{
  "norm": "layernorm",
  "rope_base": 10000.0,
  "bias": "all",
  "extras": ["capped logits"],
  "init_std_qkv": 0.0395,
  "init_std_o": 0.0,
  "init_std_down": 0.0,
  "lr": 0.0106,
  "schedule": "wsd",
  "final_lr_fraction": 0.0,
  "doc_mask": true
}
Each number is 500 + 50 x the weight over its row's rms, rounded and kept within 0 to 999. Layers, rows and columns count from 0. Numbers have three digits each. The size before them is the row's rms in percent of the matrix's.

# layer 4 attention output (transposed), 128x160, rms 0.282, rows 17-63, columns 0-79
112:527506524460512511533457508483466550591472532511496537417476543414534480457402464545568505456486503504413543506521527533561493519486557487592435428478549475470517445523507570564548461495510598415438493490478478593543475539556407524538614568
098:542475477519489451546575493428477538452549504501562467499518511500497536476463535452507526391510483495517586546449489526500443558481535615469538500488583515539528538521534492529528488526464522410492497495597514539535434505467509521471394567
111:549540548477520530540463546438538455623505490505554502484462459533503407460548531485481545518484465492549580516503546395556530489487551483540513487580563430526452521495449468452516519509450511550533403537458532507489433514550554485549501550
105:544542556566457468545554523435486442451492561451546499546513518500493429421525516535503436464462482521439495419526530468412474566527511527507493490640449534494424578521438559456469546502488611559467589523495460462487645504464474414534505531
104:378496417471448503511547551531518507555420499485533480609552473559591539369585492570426464495488567477555466542486497512461494547533554411537528508488410419459513473432504498566608486594525542503433442439526498452555483514484419464559519425
102:514535515433546543492497559603430462487414442553525549487496452531479482521557511437595529442421517521501491514502577549575477472504566491482494446479439515462515398605486483534501486481499510465415563515458520466506553501504484386485471505
101:383548528462466506515504562509466574514511484468513487608451434469539494444536492532554538576523407494468424341506450407574469508427540490545460405519494450532502547446496549498457464538532525509524521484472494512450488524505508543406476491
096:520571565483484548426507465480534511569539550535500569452581525447529449555454520555505422482396465518525350517549572583511448485540523451475473524451368568537542547482472493467555565510491510467452388486461538521531419461557458522487530510
102:461551507491577498479515568435517557401469512497448343470506459575532505524497446473498478448525577516455465503591465508488574539588522544546555460469488429506463427490428546477435448497545511436492456430506446405524470481469439482522413510
103:500493518489419508454486469499520576543575491491482546584445539444502431489533555429467575519445487579523496561501529494479460622526510351464469520448353434450439451499619466497474637430467559494480465528550537523461467534473524500570569527
108:457552498588525562548484378514553516475516460499505526564337460517547459440464414552429522537474546518578459461556547557533524482454501548417496453536447574474516536470468502463452463512478567506506487442603489456528472449541475413501455479
098:546492530457434505447375514458474538516522448542533469512485504534516569461483453427407473503440601486474575528536516445431537455457448539490410478502448372481494566520525508453489620513527487437440534527534495423443478490526536568526505483
101:414545500489533504531484609562374460523428541510501601545534533403479513570508490579585541537422509545540526527518518485502527586502515467456468662448506491561512448508474454509471494505471553504431517434486448488513471480518459547540481457
114:490469492470485515490492494400557588596482432536455478441454375490514479542473520474489578449517464455395548480555486506571480476454505426511467435517462414456460644431486570441465560504490553492496479554459475410491474445451440521528519606
103:523457569485523480538556442533441527502440461423567480507482468535482518505553555514468548455474540530551459479542574528519488484546518483449536529486504448461505532562418431547601448530541530470504474552461379476445493405523499638544582456
105:511582455428469572461447547456506456560566487468374507506557516426481519551506543537482466444452475473520556483433416448488560552526436456521440453510512491408525518482568495498616499525481458512573496463487581443619433530512488564553470490
100:541519583481442581503467518448494496481496461359478526460497514494504446584524372547477462501516438496542377496481484500512542581467525470573438402488554522517466475515501503450615491490498507471401531513467518454392568495544520453595537531
105:414539515563465445515473478500507559532466464474565526566503536472489385510461487564516551394525523515449476437565506478557590487448485433520472516439514568556491523504546389511494453617488550420415440418514545511525547530422534559538388446
098:471565507460547505421534483549458503484526499534510492512590530462627433528496496440448462509541465439496514391460546427391519523489460511502477488549451508528499510410516486509482554471490412552449554428483527546513613513450399517472501490
098:456498533506459421514502567543553488561569546339477552449488463516458468408461575583526461373556480411496584475554443483548561547561577493489483477521564462538505483468504458506502567568386469480520499516503594494563496513516495597516483486
102:484570471492537452579507453507556469550465499524487486429440579510478507561439486532600597503492460477467496442539487531429448571464506466361575517566518489521524472415528539565540540574482432434550470445491553509513494446607507507500512468
104:522452533427527489485479434500573513584513486490553505550455483475394429517445600478488543560472509514481463436493551554505484543569532499471612557398524387523530556562527552403512429501494482536534550403502333481526481591418489454567385463
101:466569527413490433465521478462455504450540445600527443494402375457475538502482471588523492441474437480538435480519508494563537480585471500548510552519448545600481569563512432579495508541538552486496525589494468580599553548416512468487414516
104:592477542568526508564560510439473487537582489401455457528435526458510582543623540449541515521507518458483515543566482489529511395513467525489535491464526450524427445468415479484556539511445520505437420345530487507502505454459474458519504508
104:493437564488566481519568531568467528450372480557494454517506538426464519493520442439478499419496395475451700425501494481486470495466537551408500495515587512489480449511544468559439575489507473506428450480517471500581481497578515550514577473
099:485538569424474476548531505384471494448651550538464454572410409489463449483454484535528549524559544447487471529452442544505638511478426505462494478505572464553418465460558452529515479482498572501442451502567521590503428384497467549488521477
099:502436467513385495530383552491455493503493479482524422449481572533409517469535412400475517526452531561394503563520550462374433442555453492482529529461508494536512459515531449614531517533517496540502462469536489497456506498413544461501536438
105:501568525472440527513461522444426558529519483514407543465435489536542536517513456557420455534510438537486516492496478582495583439514487379438457396459466536501569497471578466456507377511544440493479528438464586625562540509514535508550485613
106:506544482424504448441532468575544436389580479421540483444500498571511540466404506471569574350493519490450604497559496438462449535542506526492525550488509492635545488474564460460391548468445545488496520445484540406619491581502512538450465625
113:488500512436465491474435486480456554484564466455467533525459499470422463508556537473500447561525606432472549454527526486545486425552511554526534489506390537542514458546588444473555500471463508511427573554477558476474482537516504489466568484
097:453458483561492357470497571493480487411413400393568452470517486519529534473427493462552557506421516481514554484493521539499465505368480448486524513504459570489551393520533529478495478557544449514497514538449546499544450542525630513519509497
102:458474505408559520416505566480486603498488542469461484459491523540561457610554460619522470502376446524544488595532530536452494480451487529471470557495402499507438570497571420437433519456556554518510404506425598450516469456590463476456510493
117:546540518553511479575478519510474484516450526589562569588481501482502509546446592433519479441394463501536505536512472359435365536443482403511558443413516517459519485483508506570463433473515451458489467470472407544484595532442486437478513445
098:558417482533501528420533502476450483497456527520384491520484421488538509483546508505489542480418477420416502460575526582515410483604506550550614465484424436510537493446500464510522522460526427605535549444391549502529525517540443551450508521
107:437520510478564510552572527548484586546455499472432494498556488527424500442517573495501431479478511433504487474532560482504414474420555467425466478411526520492447493447470493480434433418486616416510631524516544511568627397494464507519466476
100:502556576464489370519525462474501602524491522543526469565398539466542544444543433457539467526531469628503391483504554471574507443506581497583478500487558523594606427497531529510410460526516542407482487445596561507419456516464490488491539481
103:519543533479439502504449467500517447344505588502515480502477450553490555567512632581479432458517450397539486472542504540523453501490443515483430424587492489510521452501543528524505412535596592516498435442400474462416474480513515359499493415
106:472520481470520454459457471518543512478482439502521391477529438461557546455441531470556383456431486617511455492444517439497529562470469501592472478425552548522524459512476483499428564494534535518516521513426443495516474468443524579534652589
095:418378509479606519520562537593482561511553473504484424470494492487516487519489503419444385389505448604529441463563449474482518497428563539530510485465405519425503517527554515529515597568553483530558544409513533528541495463475448544416491385
098:539559409469507462469578475540569575428534550535479499425527490521487484467535651455439552491539439556557489537457518478511498647507465575475505529511444493517459392449395586590504450603470390482468515509454514405426512446563542517426488571
107:475600529469509433446459477508540450414557444512535530613551517524553415481488544532418461504567462476549530532427559502494474364419560435423534466540505510534565503467422463508486442552543493402476371522525573457484469474540490604504449534
106:584528501510472544511478512453418544493524519496394470455444544484498478499600560472442539519486470455503509493492504639568494562590497466462517455489456454553509425515526518545427583489481541491474555573548521447448455551501462500582477491
114:508531494557355469507443400502411444477419460495493531563498459599497508490487476479515417513416475452400432489447487474566508518485438553466515503478534621587547435456478518559469525440479569544424560559568370506407484627550439490426537511
103:549550464463501533445624475421599579507482504400614543525495526469572443460536506574534451554508529474555511492476462397487526456462500553468482498524527582569531481515412501416484444542531451355536486506458554464410559484501576493553351568
093:514487594480448439411494488487479486511570497471457504449437482532540498487506468479578500381516508522481523432532534483472504473499552577506585476470497541589517489492482405459539551578532545463487495490448525572541450477494457558541513591
106:462566498411565494488470529501483489453620518420473370484537515519505490468461560523533547533494488503516515499417547473539535589396488528529482556465568468503411507574598532433523496634665484509534617462473558495424558546522519522470421475
102:426522489548504455521455442444475507412505421481480518548565420467442555453491452482564552477493481573499455482471507616563486458484517491403472493403449509525437493425471458572453487535454495581510563529540436521517354567495486407434468563
# layer 4 attention value, 128x160, rms 0.319, rows 18-63, columns 0-79
093:515464471537552514485510478556411551499466452511546573407422606537538518503494532471606502559428505472415498542470496516483528555461384507560543473506478464446439440418505469443485591545466531642495520465448506520438487429411508511544548447
112:539572477503472488560553455489580443509458562446496529534558477449568552540428492550474520509491472492506446487476484439452508458494456576487485535500533556524443588568474455522579471539559500437463554445598371508546626478481441400439505463
100:531497535481540446439470521478553510567536508564585441518471499416559502510432406468540523507534493440558486484585565552582521494453481522431540501472533511387417537499544400498473579500538450556580473507512490505523470486464508536522521477
108:555527500466498583426370514556398462360548508484561546475608597579468527536501460534632489478546501524443443522444489539504602380391445537582515583533511525503480446463508570443425455491561520585496464514437530559458580453494474488469540510
099:495483597553526509559566551418579491411451516519510451489491450618510506610456506609511514594452455518494534489512486424458456467483632513476492574614558522520398566466470472530465389475530524429496512474606470520433432451518432499537506507
096:597525547554533430525474463391576388501593493538548575476549557617439516528490571500549472446426519464510542521452487507466488489492488443453534520426603589507444534474553510504448518496440558525432578516541525478504474517465545469502494586
091:544490381581519547529464499462465488392471412596499461618408505556481530503520458497499538473576508491531555487512529494524562523371512436509511498500500480515474443473560525526476448551472519535505508537561550458532530450530506495444519469
098:452607498462526471479504546573438539544472497569540614448485626488543507441542509554431546530457449486551533522533453533546471548433536451468457506500504539553470486459565499529521548505449371532523552471497515577515500507542491595484556525
100:547504543504460418510350491535488439520494602565494476472490479456521561409407465479535497510561576493579441527460437516438529465417559550512550544536405475520600495566474462539483411497454483475472492504581516461468527515488477559592495582
103:491485464507557474488487489497463463463526445536548539562564471411494474519555545589436520463485480474430404553598501416484493482523448388431557508532486458535559495520554525580464478537475406499510565571420517578523504565463440453523542487
096:463525544472542393632495531452558462492472547456393550443504493500514494583477590448507508524590454499506510504519446517507522494593501549462518490481530467498604478518463455514466459460535559432594496543445477520452364585464519489469489533
099:639563518482472469476513402523476480428495587569591407505489543577503493480566465444598583455476493475529557415431443419457517443465493552580547499547493553437428514487471466515617498484502428422480432533483536559474483453488525513477500514
114:536483479532535508489569561529504470537480570506470526480445484477584477544504583611533467574484575480512454502510552576559518581453637482548600530432556591526443439600492461487502417566510504495519493472511490464555535575522516485569473477
096:519581455617381557422498534425551421434494454626509483559495431474554486535438542506566470539446530541460478510479526462458482482425521555550533407599526547431540476494568569387441562464543502518515535436574539503553474572518483414469494434
106:428401563453622559503603443569558507503308495514549555542499545535553458470515462463572496462529518475512464507465539469490387498461559543560452529446455494583521419507468545505501469510591501439466524497527467504425468486462506464405502501
096:444506517449513518549567481522614517572540563472500479536432410487504516462490486442563521544460540459444586402391490505504419510499462479518516517519527475510465551460552511559475445479598511476475478400539437439577511467394494505510569447
104:508442465488430523474414468589476452463473515515472445487544478462494467503591532591572435558474560527493506537458563542507485466493591442469511462521540503496544450419524557529463477519547438509435438481430518554478498519516465410476504523
090:537404582482427464466492449429481466499547522526485417547466479498351550483441567420543544479567488516477424532524532504537493484450495547555507441460494455489543453567487505558499406525440473534632468570488514522448491546547582461527455528
101:525486480484548541429429442533441495478482576599462499450467573408486438512491529558432521453618526461660518539437548566537431541509518493518493534558510512421514470545463540509576498464534512505514519437494496444520512458505493422565492536
099:487438493587458596477446430552463595475521494556512448519601459439474451521560525450559487438647618469467420543511514469577538464511598536526506505465414488446531550532475527512551496441502434543464457534512407519477528520465495404437495413
099:455506466483404564422536529584485543487452507507545428519483415484538532499620493492564443573353487535540509517511392538504423524525454485527534451522523571504520452456512420547420464518408592497446430479514612489479488507626522515505503546
101:513498496559565530530503527425420426553420533458489572542479581543594428516451567548465418488497419554432484502489482548531545489485523494401515459534510442391506570452432510500485470386519414501626539556455604460380359502487463508471485470
107:409512532390578394496472519603514524498431461498541522417530447527465461576538415522486519581515569540473551471476453550506488670610473492515501487436503573470518531432528451520480556486548451374542471612509483509459487530472547537528536501
096:506549501481526395454545574424501518513466520499521514486499461493547505497463515526533556564528505515592538456444527560554523467517477453512519520508461405444544494460453503482578542373471533546482546554477504525525532461526498494477606577
097:520442528599524564518423438497568453537450448496503525417506476497582463564524550499497479457469473526519474487406543500515487563557568493522545502553397551426564466462474514528460597520598483417430516483437428467431536558372481490424501435
095:533527510484473533465484466521513534490557558451536563496469478446540565554515469503456482613538559469587418544484477667517668508518437550486447503519461489418610514432453487527491553463538524476435433464523486490511516510581526567486449630
099:547383528457457501519370492493519443506485480433559549583512491582507502462524506496544604491467547524475413493473580464481511518425509494468485557530477499524505492502427520578433450456496664530521408478404509504503508469500415554477474465
101:544449509543578455523459532434480566519503554492447550475518577413519463492479527538547462520493423446531551461515545457567460500454506472490356496474515519393425534554502463573607515532434515530438528494531537428471551476510501539519524503
113:527521505502517498472545567453556386523484553435535516555513518522520535466465456512488587407468515496497437479510475443421467546525540575554453541516519476397392587494445431505433515515543455533520458412479528542591555467457499560477449520
093:573624477489485594487555527423512567496507500541375562425499536514464468544557465495515467470449451483436505416517532527563469508451602454453472503499535426560494543477543528458518490468415514570458540402492605433452564450535571497495450525
105:536511443490447483486480525528558424448488551474485551543495470470505465386433538507466463518555495417476494445584520489606487453514478450553532437485513639479498453444485587491472452506523513494546555557493463526495426490449527644484510469
111:489533541503537515400539630515491524509521496464512347521544506585511538528526358505515531533509542582444407406459515542474516461459493592425499504534542501527513572431451445452536461490543471589509475534430501446430539547520509448458505502
102:420484497488472494489550559490542486474513442480507525510467450403452411490511445574534503532544541554538484478441482456549469596457501394402476534457477501522424486484493476526457427418476629515589489549445628495534448506504509553506518480
105:553418517469446402486522529419623443445498469471583584517427439545544541516419474493415469555467406487532537506545427475513489509539429514461442500519459532482518482483483513516500536521454542650432562503531477491526445549471473431581534569
094:606435502553509593602385538478501519462487549462517552494559588595433475528510426536416562471531556442479577458474547513505539544522463463474566459474511438547440530475572509544571473482538431516437502564376514618457468444572444481528507495
097:519527515535511561503471613426482539492511485511540561548595567498578382414418449419476572537455473562550528492540561435534514468407589487469493587454536522577441586460536599561486476582519453524523573548393524408533499506424500532496482477
102:515522568523597466512455585466518411505499474463487598485478516582452497493469552500548487479552517425485529498521560515538488508439551530436431395590532346486513462538544477455586430473464506547577625504592565471458443567589512503527497421
102:494539488508453448330488515423571514397536441536515458550479507498487510427508639524475555588542562511471508511524512548541414522515476463458502361481503444512475460452545518473424490466503572526439548572545506497437433551570543512587572587
097:473484582536495527450477495543503499501458421486438467461516483551554538547419546514518536471446532500523595479500455580458480483424473481496429561425566466520461448574536481434461524587450543559475495458597508512486497549494470498520526444
101:480457480505480536497456473478569407503485508497482582412550491508426492482521602502579555405528461553429466487581450523500438577443375484529453571456554500439461491532519511476512524520530425534457561509541531539517466485411521451421509407
099:464471549540557429511482486578605442608508474494511545507450402445514607484467496443527625540510524555448551540512466421404486515567487464547516628501514556500521462611518482475515528421543461486528512498568564610483497552445507521528493465
110:487468491519578423490544507399499443576608521536497412446462496569478511513463510554462611464461498531542560491599561503360620559486615459521525458614514485453517579560446532477506511517515414473486540450467513515437567499512506493536515507
105:527507493522431517543431434613497546514513460562435509614580507469384579599481483446504498491433526500416600488556476504477374459496458470563474551485639565555452479463526534555488533550480472568540569439522514483565429397429474484497515460
092:523521472506493471557464503518490501473517525483481489465449506434446483495506531523533588553513564526476483419508434463577469508464559389472400514489468485497421607596508455474512392532485373445642526516440495495493517519551511463524469475
105:541442472527511549564477446551529565548485583499458609465450550479538451512605487379499514526405438491425564469503516551520450428519473450495455454439472484490427428453602535462535462479451488515386502483514391483456383480457487614523476536
098:553460476573557526477545473483478490551473473517621541551459546581628490508528431558493474525485505549456509535450509452500570524584514600469565506531515470480567516624520479519554570453457531549385472460506596511462537452557453579515459521
# layer 4 attention query, 128x160, rms 0.293, rows 64-103, columns 0-79
124:502359538545456588468417498503442388498592512494394438526472499495515525469600481522474588559506452560448601490476507531481553511567585508506521547517504534414527536550519436546508507497467529494467505549470488413520493460489476491475425538
095:518445502417519531523485546602459429498518472547442515488412416451485490479536496567602482447497450478518543470517533545439455558551589529440555465500494562430446550512491441478469493505558521494385547619483406634486565392500617526379482499
105:506388530562485540548436477492483438524589582558502463477477497523511476466437549540448531462506499620508523421526577577548492494449493510476596574458462557415519533496524450520500411566422614556514426526508485520515478406445496511520436453
093:494541519544477535438567542447539530500402599530580504524533449501520483526360559417435407546487535564483536484498506437624458547468433594593459510500413503583529460513523620515574538483462514495471451428425627531449512525518424486499459547
088:490532484567434492459512569514467543417558515532476509500507494459538565468453470493499480551509476502515452424525481586477466503452490532514550349543518579424580462492517470584526434465479464368521403467410492396440530579439540557550481520
099:556486481481549484544495552515463484567547529443525445410498519383442517523417572484516555538534523534490490441475510566493526463562446503528527557433501629494519490556470460533482463479459527486500484480468452509522414413516461503464542551
105:449603455467451567536503521505494515467412350537555553578474476470476453540467493513573416584493436415452529533528480481485440487614469428477531474526484474519430495535531540495503527549414539466456521470523504413468462426524511436527534531
102:416591480556471500488501492457501523505455552494553551541488534506609511524482387463488438484474496545430503474457458513562430507474494503464438461559469345549509493481466481396567613472523526482515492533501537524428522539560414518542553505
104:492446435535434522554475478452486497541443440624478563494431483474429492444501528485575522469433495515501574488564374522417520471572531410430531522570456527534449520489525463492461594441479492508536426527531476494432546477566416434424464521
113:426494435326528579477584544448463398473464456451471431439514452553537496610636551589485441406507469450592473560450432512479517516507574439483531540521491431484483443527534475483477550426480492491513535594444496571541539459470505570440568437
095:576453501524565508392450455456489463436558587486590522518517549542524504472614576604516615430511449489547513514492540495524490504489604497485570569612491505458438543451465507459522524428591528492503512451518496478449496468514524446459506484
108:537643507443468514530496520558502499565515487489520505507508483630592387532503554480412540481513469508525553511541541522531379563495543477473507463545440446420480521528482549535555500485486563461533509493451542410471547533523451470486490545
103:602494478502533599606424515445481548453562513446575491424480508535530488463535482466442480516527622476515428483610451377469432398565510447459476574506535500561455451532441473471478351567430564514550492497488403463509511478462517498550544471
072:496606491480569488451471492439581519429505384516503517489597413526509503494488524467513635473492556398562385567464540553450442549468555431406470581403521518414535535482535539514474502479459486494509518575533421496442546451558438477507501509
104:578475425509536565505557446582428503511476441406454562440504564581508511537531479488526372506513508575516510511494486497495487487526431517538552452553600513482580480536542533469453551543448469523474444444454530428474488440549535544532425503
089:517536517416480456504540491548402506481468548491514446408544471568461500449490511444451501497531542513525470504411482512479595633508561558535470580531484454542464540498545512548481452529497538494424477530507562501533522545575419476447452453
103:502428407431420578557513539587505491487521512565541450435511442602524499480410666447460543535494513464475543416440466424420491481500550558480531537503559502464494442476480494503588508519575484500496493503544521478397436431505465500548474329
128:513527444462465476449491478465504533441464492502420447530510496469602492488572556588495512412487458407587499549530551513445437522554572464407489466466546435531476473478609506416473563450612534447476548541516527430441474500520487430493486507
089:490524560489562539539502503502477483518552623458455488463471537512403544526478523492509451566527546569498496506520459503489501481371518452575547487486528434621559463498551532533491522481482544501458431519441510583519449482488480402508486462
098:495454545511528584493642503486517413500556496474540551520573507565574437499499438532481487554541489528490441556540577506581540555493433515509482570539550442457570423518520513553503413629537552477502511545516457462450534520535534516496504463
125:478560453473555481539577530416505473549472528468523492478555483524506531480584498583516549349524461399564398589490619517435530500441631452390536444494509439499441510451574444370518471441443534459513499540544490562534496481506497474461507510
096:434535518502583504511522448509552400532538499566486486527483488439468438543470474527647465523526523474538444491502475547588537514476514495500552511383568503526558517501475411589512411513392546606493459552531536507537508532518493564461476428
098:531505521450522417462595476438532583516549528520491441496550449588556510467509524516519565532493528539502474593431457456550448554484511530568538548486562438474445525438442505492514536492515575495523522540518569557544482496557425529440469498
088:464549543544491473498447483500396592448492513488483520500501455480430489588470381431401499562581550557434477529513462497512567599516478486578542574488461477478440580501436459535406500582521461562466422468493442494497488507453519461497513517
100:447455553439487583509525388457534600521461552539469499573565505473491591534516491580523445465531471364573527539458537460525543465447496486490419478480565484475478421556532585525555550427516534576524456648515449587462450502529474503407540548
089:458471497538545455529549586599410507466517561461484536579463509436503505498541447507587498544579518543436419405480585393529531523489530457476523448491542543512457488367429515517447520480510477567508555428434440461498470459453485563569590430
107:497544519461483472497481508469500391549497521433535436421482427535503521458557457454541500471499490460484499536415495495445606527461458496487418441540407403550472485470456474573581519523569609446446564450481441521504556484484582431488488579
088:610561535523459491493503573446441477498531515499468478462509478470526545460541404498456458521515493387569549440496515465523487472586439389457482496444563523637485480535586500501532495540379489517521566493532412513522509460461469554522481443
133:525579453431502503565516490484506505494473458522464419487508426508540518511630551619495556406493471438571387571453511538464496556484512523380474516458526485496468569461518500467491516438548480484498572536569493613476549483479504496475587482
099:519553446460398512483455572450544408532424517507503449553530467528425471561504551510509438535569511393488500572446478548472473456565525559581506443513491459431423511618573532440536486509482465469547485557579432485582491533584586527529529499
102:546456456481466454583501492521464556608446539493480591477486537514505562463496484485441498553541519509383548355526357533486566421531452462523429469434450503526532463493504535524551461552506532445509477454540519576480479631508434569458544456
104:495492590474444535559439531479456487524429462588474500464437426440551458535492506478446537493490479558529521486490572499455467504550492535540477597469513544372606603522540480454475533491468461452588455517448395479483544532472447531526484510
118:548554486433498551528608484467460487442543555547580494549472572490519480399524598559444482493509508443550566417551542474473436520515545529439532473540538565444455523549510448527522451590476522567551416620498468538437524376467488510549468463
105:508594574468501486447540496501451581512487524572654622567572478518542466494483514530415482434439482454494465505614470424598500519408546498512442441509460541551469459550448496485639439523539537486520468419534504513524554464504478517505528543
096:434506515529411483537595541465468510509455468481527507481405534356525450548525513434519420552498471506511490398489520558529507515562447500517535411530470557518411540488516581575597492534493496569555519485482492533496556476405460441565492429
098:404483448576381467448509471457562511469472511566470509561485550618517406615446519445464538523574536549509581543474479467559508505452461468535545509480489377490554646452526535494482556456461454475462465502516570545496523583433421525477515500
109:538493601454530471388521533477645556419441496478605576582525528510531554517511461496514491578555482480474519483597494516449433510588509533534503422521527566541522492552533519542546505465521421518435453547513530435498449632631507531516537500
098:417480475494445578455476507474429492520485480406535462519411608473436423404440506395545483575466491534483565379458591473467477522485458447646502418557547546513486561496537475641553537517519428529436510433477544567517557493482527497436511466
091:471643440440461457500522536507575506576490459576406549509494421538476489602541493378484563485556423439545485545381460490584445523514425555439462486559550505540580506526448520475462568527465445468530537532459518504505499426470461506381547562
090:472518480533565465501537448487542492471491494519434497516570505547477479433560416548557559550435538476509474543495514511428473514438513420427545503451484485487413450427502477511498514456522555455497487542581484488423515540497480541499472521
# layer 4 attention key, 128x160, rms 0.3, rows 64-103, columns 0-79
090:434469512511533416473507492487488493445302505485485446463485543390467591499519447474525432472513495540464418475467653476494462518546519513436522529537563493398506502440490609488532490502462422503486489396520444489454457541479499463444481497
084:531550496454449513565503533451484516554503570500527427525471505408511591454524625548475481515475532524508468500498623569460478469479528626469451473492592551507512567527500552510553504576512468575496493457524404457549435491499502495578461527
085:496507598495485537494409466546509470459563449447447546546477472560474610538495474590577483583619491398568521495555475496449620537613500540563564509562485553505593490506518473552472518512484494447470576567482475514507511476465555517474458504
089:489508578377457441456512500484490496466588505507345551488582537524462432553469482504499488517559568538503573622475548458524554483541452432487564519517550524511553460469495457524495480553542490549499444546506525588430589451589548527524501462
101:467456531510517507508485447528580503550566533420487515383477538518476567433439499490512589538468528572487514464468547511480475465474457456591423541471524431538517464538402495530513484512359588508563495464516510465583455483464427443489363560
090:463520585504467511529377471524488542484520401539493555530539543544558489514486466512472492555592429480615450492578525476397455528438467513465540528570544490483442541496497590509493581554554522438457490525406486535403457484515609540512460516
088:566466566546504544616518533496476474589432536476557484476507590526437450484549498514479486478526541501468505550496426441613391443395461528459450537500515468429408503402476517461528399434504460562587488390600492484463473493541499443521511525
101:506508517367553506402500479508493512542562463463415565508519586493420500500491536552450514474507529459548457513511433439502405521502459367415452520427630563454545515505478474480495538544472526561613518494540443505561454517479490467524490512
102:532453503566407444521538512521470492474542510528398391468514490464491542477468413490618576377461474563422462586506445483434641471458496614477494473492484506552557494552554534533507423539482468570528545538429456538549558415447469496601490476
096:521431490503541496556542548526537539510489485435500467506497447595599388453496600500494498553480550503483474520493565438405527546545480513471489587493568465569444451563472530541456517466485578548539500537539499518476497506545393525561530527
098:481531389535523447500498509609544478545507506561562494528408534499454455442530490607504436420515463442566519479555445553456491485568524583432565519482523581505531508476543451485445478534481521540534517511506554556449365476402590514492488498
100:562626583512528562484436524459522505625566552490495516508487514500441449493462407551472429488654467513466394528513430482508447517460434452435622503442552473466469566483421530502463455488445492428647483520525499595515459386459515453513554459
106:391507478512483515462607423441490530513508594500522521507517594496449541472587493488514504564384491551440462428494460515520494500439487542512501548545516510441477490562541512441471520543449490500459554446488473474497550588593541440418526495
120:554548483491464548537520488452462484495505449596335492518531475491505468407451522515569501533454496410486458474352556472488479536389528602448527549541643527552496506490471489468447540407488487443489487483569441597440432480451481505505486443
109:542455487444509451448595541494508452488530637535512510481520475461574519529510466529522445550559590509502547484464508426599572464578448527515423476623493455490453487470500574512479602518544478512464498482464529465416486512571437543544445432
090:499515541446583393529523483540490573527528569561553485427462573442625467520435487475580546463548553549537524489511556451484481453466472545582467484550514552556434518565424480430502513489546472483526484445515510545448496402438428439456381466
096:531427492503505482456561498485571506543495509477480502448496493547443613456529597436534520491614460497442458476550514477415518512515484456538488525539466523483473618501527542565546549563517510438607532495461431473553489509564424519554502431
107:522492577472465449482573491478513528611578676432443541429498503564502509511491465461505496526524548567523603423474475456519551506494524412559570488445444394562591543511558429466511420592460462467435488441479454378495467416501488496488461458
105:490516527607445537523400525471535387561578414528497521507353533469535472453504544521452533538482504502425517519442440528491484489407486589548503536594438550571504492507500535438517515485537554508493563456445504542549486529566476517442427484
101:464501545481503502482558568506526394507587533504470557527506379502509437505474567542548522459447504499486460467426476587531506432483432481559556486523485419474489447520504541534511527480427473468490520442531568468576557481548432590522569551
092:552513507438482523534493518532497521500492458471551501471517495531422429491601488510462476510464596447490442536415456493502518551414444454490536482587515414494493487466398513420486487514440464394535616482466455564511474454478485510532536460
102:445566555478516543449491542564482603467456508505521453492517471468510414510528454456572493500556520465567430528601573511498531503523430467442549463543451482581489611509446475601517458545505504477467549505527490377516453525505519461485492687
103:506448521579493419534543577500516488505497473582515558450489492546533444545498456463587480599446547575424506476469533526527472468427611438544491574542493478466415364502440484533541452517467523558535323499488431401472527473461512487541504490
087:545475468462483458532476508458547517421546525463541543572447500439531642585512446461591501452509550561579493531540435501440509632451542416618386556463478496436557518502573467489551439552499554464451450500500493515566587521514471567456440567
096:520460500465560510496450576470476467455563463633473529487513449459448429533640456552500413490546498504511436459544454534433524430504532503501483507509538475518514492501478457453506479535533549315481473575513537552470576536504519527554506558
101:535574528542489447500556487454471457585455461427534554489375479490577502524512529467426439551471548445572428472590584521545608482479438473515441487412486591519497519497550576483464558532490645497555549431557514489593519474469508448426496501
108:504458424385535447458529479410539541510517464569517432514467586420517520521495536488489403583515483476543535517426562505517496543525509533550585538463571481484559549468475397485487401480432498424532470463536506482531451500470494481526477492
098:487530589426353480545537489556501436449483501522486519524426479484491538570534522441463432455460570514463520544486458452501411421459518537437503499528506528393650531511476539481521493541535427540554473536452582563448527542562528459501393492
126:549501459503607449495579477474637593458471486502426522453544602501541513530390473397546514501470526472506485456515553459531509488544469486467554523508477508496439470522593458616448420573446480525600426483609454586560484500534495530488513547
107:428449499504509523554545438565501449475560506481535431471575500499528473506536436471407521499476430493468550542472482515470426466541486566552479464464441484449541602440483468583539382373503511514454521433500507444467530483533472443503587494
102:553496495490422483470467530489521475401452523503573583455432562462523563520386410470550542524484446502514506515494556464510508533433548564547372575543532470518567503502574550483499419433571471492505515427550480539551539592516540514546501479
108:558429437495575547446491544532521452511481473458466396491537416437522574498529524547509493494436390419610492481571372528613420548491512540534463438515528513522454502523560503560424519459477443507396580521449420513495542534510514482567487406
096:526434509463468552472421473451477479499540477477525514486505433574491605475417526553505511524539491534548526416500387541463493503450425474546581614536450444482530544538503537483486546592376596432491441427412448562586498425485470520544501471
098:475459533390469412523467485355513499396479460601502510535567582557498566418479561508429465553540502490560484463499547535468541541493484529544496587574517473556479438452455529427482582481517478467493496462511527562502501494522510605525471474
087:540565461531447575492515543458550504499506514497482451479478518533596558502425629544443535466565499450482543553433515436550477524461454478538436557510596516445417529542376525437523467556437500487545459443487464590531501516532550453548535473
089:542478500540565471482538519548387490477437565452398521552470450390544519536461458380557536483506483590457471476478408496519515511555506573510500510468487416540543506509519492454598470454476534456529515440533447491458477537441505450524527659
095:579531408576471538543488410506580514437502553515457523366538547499470542457469495400424538481508522474471549436529630517566491430517528501441509559471488540564587463486499513565443531521484458430519532571541573565416421438529495520473539538
090:581521475495485559522476562425455599573558610518528513449545557467482448502490557475511468519479540496515504384454568507541521473432428548560483586515471526501399529568497548487536489528494510487529457511381505483512508503510447570535500530
088:580467547477494418464564479506531521415545401583523509508563525520579473474523629524463543573537557480516483509498466448447497641499550455457491509486491422583474463590569544474497467568540549573484511452590544458517592476520551515460455450
105:578506450580514433525519457545471434433520553481468449500464538489467593434422551526586447544513507518516396408530418563471522465522545530495503513391551563559537538542537489492471460574526509459500509549576394478602517487465584522509498535